Part of a small language model's weights.
Size: width 320, 34.9M parameters.
Each number is 500 + 50 x the weight over its row's rms, rounded and kept within 0 to 999. Layers, rows and columns count from 0. Numbers have three digits each. The size before them is the row's rms in percent of the matrix's.

# layer 3 MLP up, 1280x320, rms 0.0638, rows 458-507, columns 0-63
113:496508582594570495577444499546504452574628446557529556433533447522586457469519432450529445610460443541476452475441475531408471493438485513412506473507545562618512467481561490591411523504521436
096:486550573460513452549480476451614456530495476482546506486541464471416488457490530549475472542503524556447539458448556454496521460511452457496447506516514499527486431517412426515505490417475404
096:470469586447528460509510434437482481468467507477523582486500508439502423550616458428447596505458474539520511581443383537399431532508532487444531596510454574494503448471458490527500538555481398
088:610464394510472406492365455370594496468417617447509584494478444429459551490604444460480555520483554528455498566432476497407466584423467562485548428514466642538529482433543455569548477516415487
097:551553478502497540549501445490470376553484458479498474460501546482505520534489559514513474424583554486494629521494559439485558502486405418440506549434506561524502538437448455487420501461441485
085:551462483461557453537522491510468600463484517507465511500362558462482451532494559496527461439499465510462427435499528526504520518535553599580455455543558533451521442527531594518583492531543491
111:479492577438507484567551415589441531422478485454434560515534447526513405480445524415532564553474516491536526476424428448501495539626386595565591474462407472442365514525507460501423531449487428
095:485460514508559440500532562440497517540523532516506606422465547483559467482491598488520533428545536468520498411434565457542428538599525593453453543458469489550487447515458550488454468515503475
092:423586420581504386551528521490509533500498512522457491450583425450517416509521545560535445463441508500553521538553535487472464476528535540500444478472525504482496479491493574484455574480503534
097:483511467423495568531417483451479427572373486468413483556474573535554591475435538449506528568526496497505525458483549494490559601459468535558529470440509534534468605553481494451508514475528488
102:521528547536431629558447533573508525548644538621524504573445400449510494490475421464512539533452511459467543437529516457529643516521581463475557493489444505488556436505536476527401471574502542
088:556491466513518546445461539504523437538496433534598533549607630424392481450477488454437426458619482382449485478468500502422529495516527461504507439455519496606465418476489555493496428487581501
101:606550504538605582576412414466477517542454457558552499523513460542513566424527506479546518579524524517510513447536486582445467454535464458454569496552530597521484501523516503525500499451535473
103:480510526525494485528405575513499459487561540487433537472592480399439500521485528460458514479420441503524470559542421442472456483547491493609511517520610662508492468525522511469510552448557498
095:563486504474514530508456484537532589466431542501548567421523519456551489496512509463480520500494463572573485477572467550515540548440419524521463540563400525609511507495423433524459568534541475
053:487641530458428479589526512549558469575548567552451563569470486435433544478516564462426461529559458550599458587457546530549512449529479485566423491469453550462468467520461518516534505469347441
093:449514464534559466512495556578430572472443424595551492554469485555550477469555517456466496452490426381454521556550477440448477433602486444641402539505487561405523425481374494518510424502563463
094:490568526455463528576492435465549489513566472554582623497518475518487372484580577502495458523625479527456592545501497520469625537380532531514604441490568638478493453503473391439506537506554478
111:527624482505481618499510520475495470503441516538482541516503437529500543448476472519448535504612418447562483609465420491568540455515502556556512543378458521556560562426513500438593437470550376
105:507555459401463414605454521585622438560441543504505451505530525522508501479505482448491523469488463500478436459466575556526531546511489516565462521559540525532454426539533549418531536488539601
089:445580446476439381538517530489500561522596431496592446454603481427500410462498501544526443449454499508450475576553475473503489480570495495580495412506501572449453442491414446444484496487382478
107:433520458425422472481468505570564498478402472577498542568478482530513506484518414435521505508493405456493529545534557639525486541507515479490443528471437504518476437544510440541526379514470464
104:509477553581481509573504545558535456542549373537611424525448485459510631504525510477508508510463495534450595586465435489501479561483543447502517511431576480548524538497514556479546535463523379
094:428502548545534397503404486515534407490551455613565548558585553440462395543514488544475482606553429533528515539498475526513489440458551519490580555536575537505387506468437469463447402511549476
112:481568575513435461518492552518463407570492525500433568545529468383489520397559473503440529468444535465533486504484441533436527440578428439559459501499488521479574437493494568457513474435538517
108:584551488507454492520446518572419469555487447646561611485558522501513445502533478473492490476577448537493492513469526511522576501592575554434485485515476497533457510628382541528457457469526537
093:497475524477489436579578465505513536456461500613447463478488507368501508537496493487542456519552469620590531503509561419540478446518427364515467552520454494481369460473557501468508485470524436
097:435529476522511465544484471535620455497477518479494506472442529487543562500484564491483524538494518516571451571423534381519508479592539464428534555524421531493564444533446481555582529478474503
113:525559496462519567550436565511518443522538527548474518566468579465509529481535422488505577528542507551516500496530540499518421458566436458491466565484397499488528554563454618406494553598448387
100:504565542529499604537450492522479428568601400450520453435550501459501506533417589525432481493465556592541392525531454523459502458541526472499554598553529570486391463553426516491461447523481457
107:621464424476458502548473578524533524533461517554535501609488515486514417426543494471451474544471457541530470470458620489506571553466529484428516497548337526446445529570480517502512487527410521
113:491527562465490568533458501570470507512488438547523514504588449490459471450470468453501471526583521499526530602517470571554517429519509484547456459511453505548537509473580502531579453525509434
093:407571466585550482551477467473423497449502520474466494533518525468487526542521470480519499464473526529535480568473587560489455550454357530453506452506494556468491464503428489534460502491462539
090:554509537544521552549520463413487526502545474519511468455504469461487519468517544492492551501473567568517555531444536448470473451479525449429498452470453527497523458487508504545451403524450476
117:439495540413438556535552580475579516512579499535545497491620527492495456462518455513452501526492538494535531555504542518528551527460463510448481521499422517546473466523517615437409427458513457
095:537571452512387507466535519537538429513408408586516526517520499489609489406557393453507551528512402476494506463517421405437558548508466517485478452450497563459558412497563592476504452463471510
092:494503535543376490579428605454465400486493396491501450479455445468543497542526522473492516546505533423447376513519445514556416508453387465521432578493449468565415527490470448499619487524468502
110:486488530521522447557536498533502533461503498484503508574497445530553465478478458511475609522487455497506424516488497514401488563482552511399626501556470469422473559511499473551503379540517529
100:589559499478574551460455457576491524532493550543474534556493479402484380405489410452421536550447435512590437483484547531510527473461460492581514491535478474428541501472378523554457503516554501
095:453490503539522467479552482423473477451494506588480489501458508547489488427508452500477489471542434432530488437539503585455646515424501534544421529506473511483429385449411493419580547460524531
110:565524510507548517479440527589487499533522439557460406518527553529434499496549410469500537505528521444484474513529543542494521567435359495496475386486489595458447469522460558481540466501530331
107:562516524469536479530473607523501555551496501591410525530421532525445454433532468455484518489431481463484555578490507566499550534445417410528510534579504564507379527502550545490422447523522579
095:513484541473392489536423543450505511474595518571519492499495493496547482469508546537495468527449436576535498593514506518578469416576454478576450419432514561485519427426495461528557483492426447
106:446482511431429442588437563558500476546522545513512447537438564513457575454586529504420575547539541512475484474427521584433521586500489471529495586454487514506534375510390498566552525545506418
097:472487545466556479489479375466481483435572474545525519478523555498479438507439456467444508556478499480449477545520557423524494547542455570471495521529453590552488550493423467441494526404536523
103:521474442531461475584526482445536475481515451554545483528584523401483412488403495524510459550640526561483457501470471537553424490521520484406420534529457499485480546473550522466466518423464445
114:453503537543402483507538448553589534468541502539460493585487573540395528567504440492462532429550402481472535472489479553500521471502505509536484541571461511459474523468430459475428492534478532
090:556497491458550483457462486554481607547499456513511544548514545487486492460500521528460492480474535490497376472476526496579540536511474594530423450572507546429443383456507531529590435541463462
104:499393555485461481505475413486572501449477448460507478438513485510456457452549443464479548576503515455472557499503580495489437535435443357528543511528453540449468512527422528447558465541502383
089:519458521491480453495475539477530491489495429515450521569419495505571414488430558504459465511524444462466484483507519542501527640430526487528458497505520575446540489584445422487527404533543486
# layer 3 MLP down (transposed), 1280x320, rms 0.0544, rows 458-507, columns 0-63
112:484446487535572505490530537466527543536584509527480535483477515531484478564516507555542507463512489453491491535429436594467347454499496455473447500551515547488432548419553536635455493545492471
094:479420468543586519466602543487464454448596482373568493467470462397464444529443482654510517432571528520549603618518490480531398418516496550485480478463410504550544585436499479492457470439518505
101:475446494572442463487491553525585523538478473466535490519550513554571443460497484481418567562556531460514480426618410426516528388468496424605525397516480490462482441593543511500489482513602499
097:551662490532540554570491493552564573579418330607596410472518538590683507456522510504487502588525514614437480447501517519581500426561375487636464555482528499488484521493507517411538455433536511
094:442515559311422437487541545508605404502497543506443510474551422543528447467521457497418484622455517532514534501511510498506459479489558549586405584470592463516534570438540530553459481439482482
086:521597594401412420514539485506602443530545580443430487492556432552469458430515431511388574574470509589535541450580529467462480484498492570580474530478526434495471546500575532536597570439497530
110:579411388572570524432537472482456583508454529412528450482511500535472413537430502591519529522462500430500522565495463449498434522457441470522461433557431527538511555461518503485452559399467459
096:492450436525528516453529565465473576471513585522532540454475535502481518502507543511527481455487529451536489533436465423494511472476495445497386418516444486543458472468489454439571514476469463
094:547440467421494569433461449556541442437537474516543433565427499505507495499552440549452494558550476473419503565578554562549546556555573527576477497462512431476541560520581487532506572443531563
099:515478550434461372493374511484639497521536554489441474452532531475509463415508507520478469526502515495545473473486537514510616545457450495578506528516448478522527575442474475484467521583514560
102:480457437408466449474528544471553448506588579487436472461530461478459536479488487559512524534472431458541501536386469439483476504527527523458577518564502487450463561544544469597524472495420504
094:503448503534538487423469438448403626454530511468492503475457476507423468466469515525544425501475495445499471568512496563545433405491437469578522391406466487484528442481475437556527431520591535
103:618527444478506626572392457495547484585364414548591515557448498490531486436572421430408457570536494476469502460544398448534450480462471493479519580431482523572548498529503494491571525564483515
105:536427524577604530489567508494515442471464503410549442516619422406485524540514524521510473471595506602529508481497489422513432439457507462596571545545502549470485450452458510551571532493485464
097:513457393440511499398539482518446470486542560449469512479445499462400400531547521541494504465581599521556480587403578444403497538488515528490446528458472531527465530493504494555513452619513466
038:480432532588429517415449470428475506443491521544491479562505503470463553463537504515581501444490465448498460522419484578429558425555498516494590463516503521458418514503510620502550434511487582
097:453510482442486441463470473504479500409517612486442495529446473485504452468519431522443476501483487420511452534567501560475533444484527547540531430508453477498494487511450601482436470447421554
096:419473501512499532555536478516496419519571495454465474457500483475465513450514469668515423496485503449484546458551429488545503537536517522536525427480578452532465497487600515566478520505550531
111:547533455516454474455543442492629468443498451484444489485504505552502496487472466481506543511540473523474552594493404497443533479489474563510540466410476442464509535501459460436488506481516422
106:452477479426456481483520488565556498560489446495483458462459536514476514403505547507502426506419470522431465502439556438577537505530490513508484506554518463515491447457516517471428462568584501
091:526535478493505475473528406544491484467483421495448481568502538513444427468508522525526545468520520488462461597523496469525577513581505509497524459437370433577650512412487480557519552472579462
106:469404543504473470487535520510509499491538526507413508583545522509544553413541554484517558535511469525426490484545522497468442573494508427448526537557506524553481472514474628536490550535557475
107:481479498528418435407559415550597476510591541436492549375526528455538589477452608516535485487502575483470476479404485416478439537438466468407481582474455474554610522459474558459597533565457471
097:427530545523493493421598503497503442471637475433525474509539499443498464488503534578447454437456503544441537489505429469477414486423497563534544403532584454512541480417504576548434522491484485
114:476508543513432368471513461568480451534477529450470431561559547467560471415448463516463528432489466445548423439444540520486584510445476609459442523502587483489494369512478531453529478451516530
102:420424426440407445412512578566462579507594493425432510348474497478484562547469509535554515519441407561536475529465517534545446452488498485442479513564454458509487535534456475579507470457532443
094:434535579439498398567556500415608405533517480460569424409526476473522534458557530600511451549518555472469547499498500483596565521556527483482398592521508491523504498549570450468514535482505512
099:489453490472443394441481457483517471451517526514508532532462557447517500479567457547496545522577565516519499456487520424509540613432611581513469611519498511520543375587504532524435495511556514
108:434457502448475458478466533525492494521503568440499449513564478498497409582513518537551541512501475498538501497535472539568503481535487478537510605370554461450476595510561606430513527614533486
101:462455519494372516476532594421518567489446419493575420409474448559503542536472539446470465559405411547544495578484517530516617533521504439546530493492507508536486553468468462451408497587476606
106:490405514488485476418512553527525639418543557488418483463475528526399586502491505559498451505500468580382469474551431524542563525558488516499492539587498475557472506461470488532501529427439473
111:509466497386611463462483466549435538491533568550439426502508454489519367423434528565474533500597468447639545506504456466490509440429488521515508539475488424536507507470484447518529507451460432
094:444436509468432479456517521486535416490503389535504435460562451543439558537489510498563497504427670465511499463521482438511461373528428474497483508463502519531470540481533490469490512440445528
089:418561576454397381497536579464635437491543561475463436465591429512533508435546509486479523572461504423492557468429541500549508547546485504502516587497565467536443523441474538505497521492497493
110:440467576538548488484557472569480538499469429496430425507583501452469467528385547555483463425501583424458485495492520456591615562493574535519457411484452563485440441453493501421456455482546457
096:494414499522484516434438454438451527435450440510467499508517528474460513484528496427529536467473441522542464567431529519402492476534544586479570417530438483465526445464547481579447526473520437
096:482497501409548507484471452466499467507485522476495430490436549492510547496550494542549396488558509455441467502588383391557529509484547422438516642545460411480534557528457511439532520571492509
108:351543513446471414446483483497538386374519548500468525511499488537519576436575432489467452525504484447500496481484460526521512517398475483532548512519430525452612576529538542498515478547515445
100:409420507559436349485502490536460474409507525473543587498530449464414493555493490559531447507611437485397568489497446539488523451480487493440452506491465434548473612520427451452546459476512429
098:514515485438476457492450497470544621524434514532495541472470473529468468466537498499483503528534448503462417457489501564533554458419542502570480455440468408440503525451524438529583489498545499
111:580441454554539508498548503504459527448518511447514500434546499497478476488517498602542478533490547553474532584503442515474515419485414576522602449494565488545525469499490521510566542504504511
102:620513414397554515432445450466516441473519576435470489564328576475437428472458429536493518477608522441504524427513523447520507501443530491516541475548515527470448494598494465502486477448394547
095:470483548452414503511511537419531478355542587449521372441496444556458575559454545531472521495502563502488525537480506506453514414537556453496478495480529472513545590387538457527450509449454495
105:548460500455481431467443464560521464469462423446596546548525560539501388465506470509490500549499557477493534429494539509450491668502565523515500623564511526485561514489515545513478531602559492
102:472488524523474485520560421423472554490457555500421528493579543548496420509473488537540515569465477546455547510508557477579561487528523534554508517500541474545479478529471431475478481536500412
104:473401488504571460415422551456494618565516491419571484465524486463506462469456471598491425519469531510489488420432465502473603458565579494534534523469524495411555476438472439551477486541514560
114:510423498497519505495522513499500519457620497584486526520466509568510569530510518443480508532538387489445522467511491607522483484522518592532469436480506471453500505524483477447509434493531487
093:460532578449408379520519466524623438502593533494425536484590466533442461409501424473444527567437474485539496445460513497525484507542489533612485506440509494494499517501525567541535494527450478
106:531490419504504509589447463564554532534403485541580514564565490511554467456533553408445542495562474451571488445500578480545455392436581585523473504491412420403459548494441502535478481540606483
091:434508515419368443515474455472535459440530557435462478505566466552483506460536494471382455542524537443502487515527594472460500512554534588544547555524424427519470449431572495540462534517421550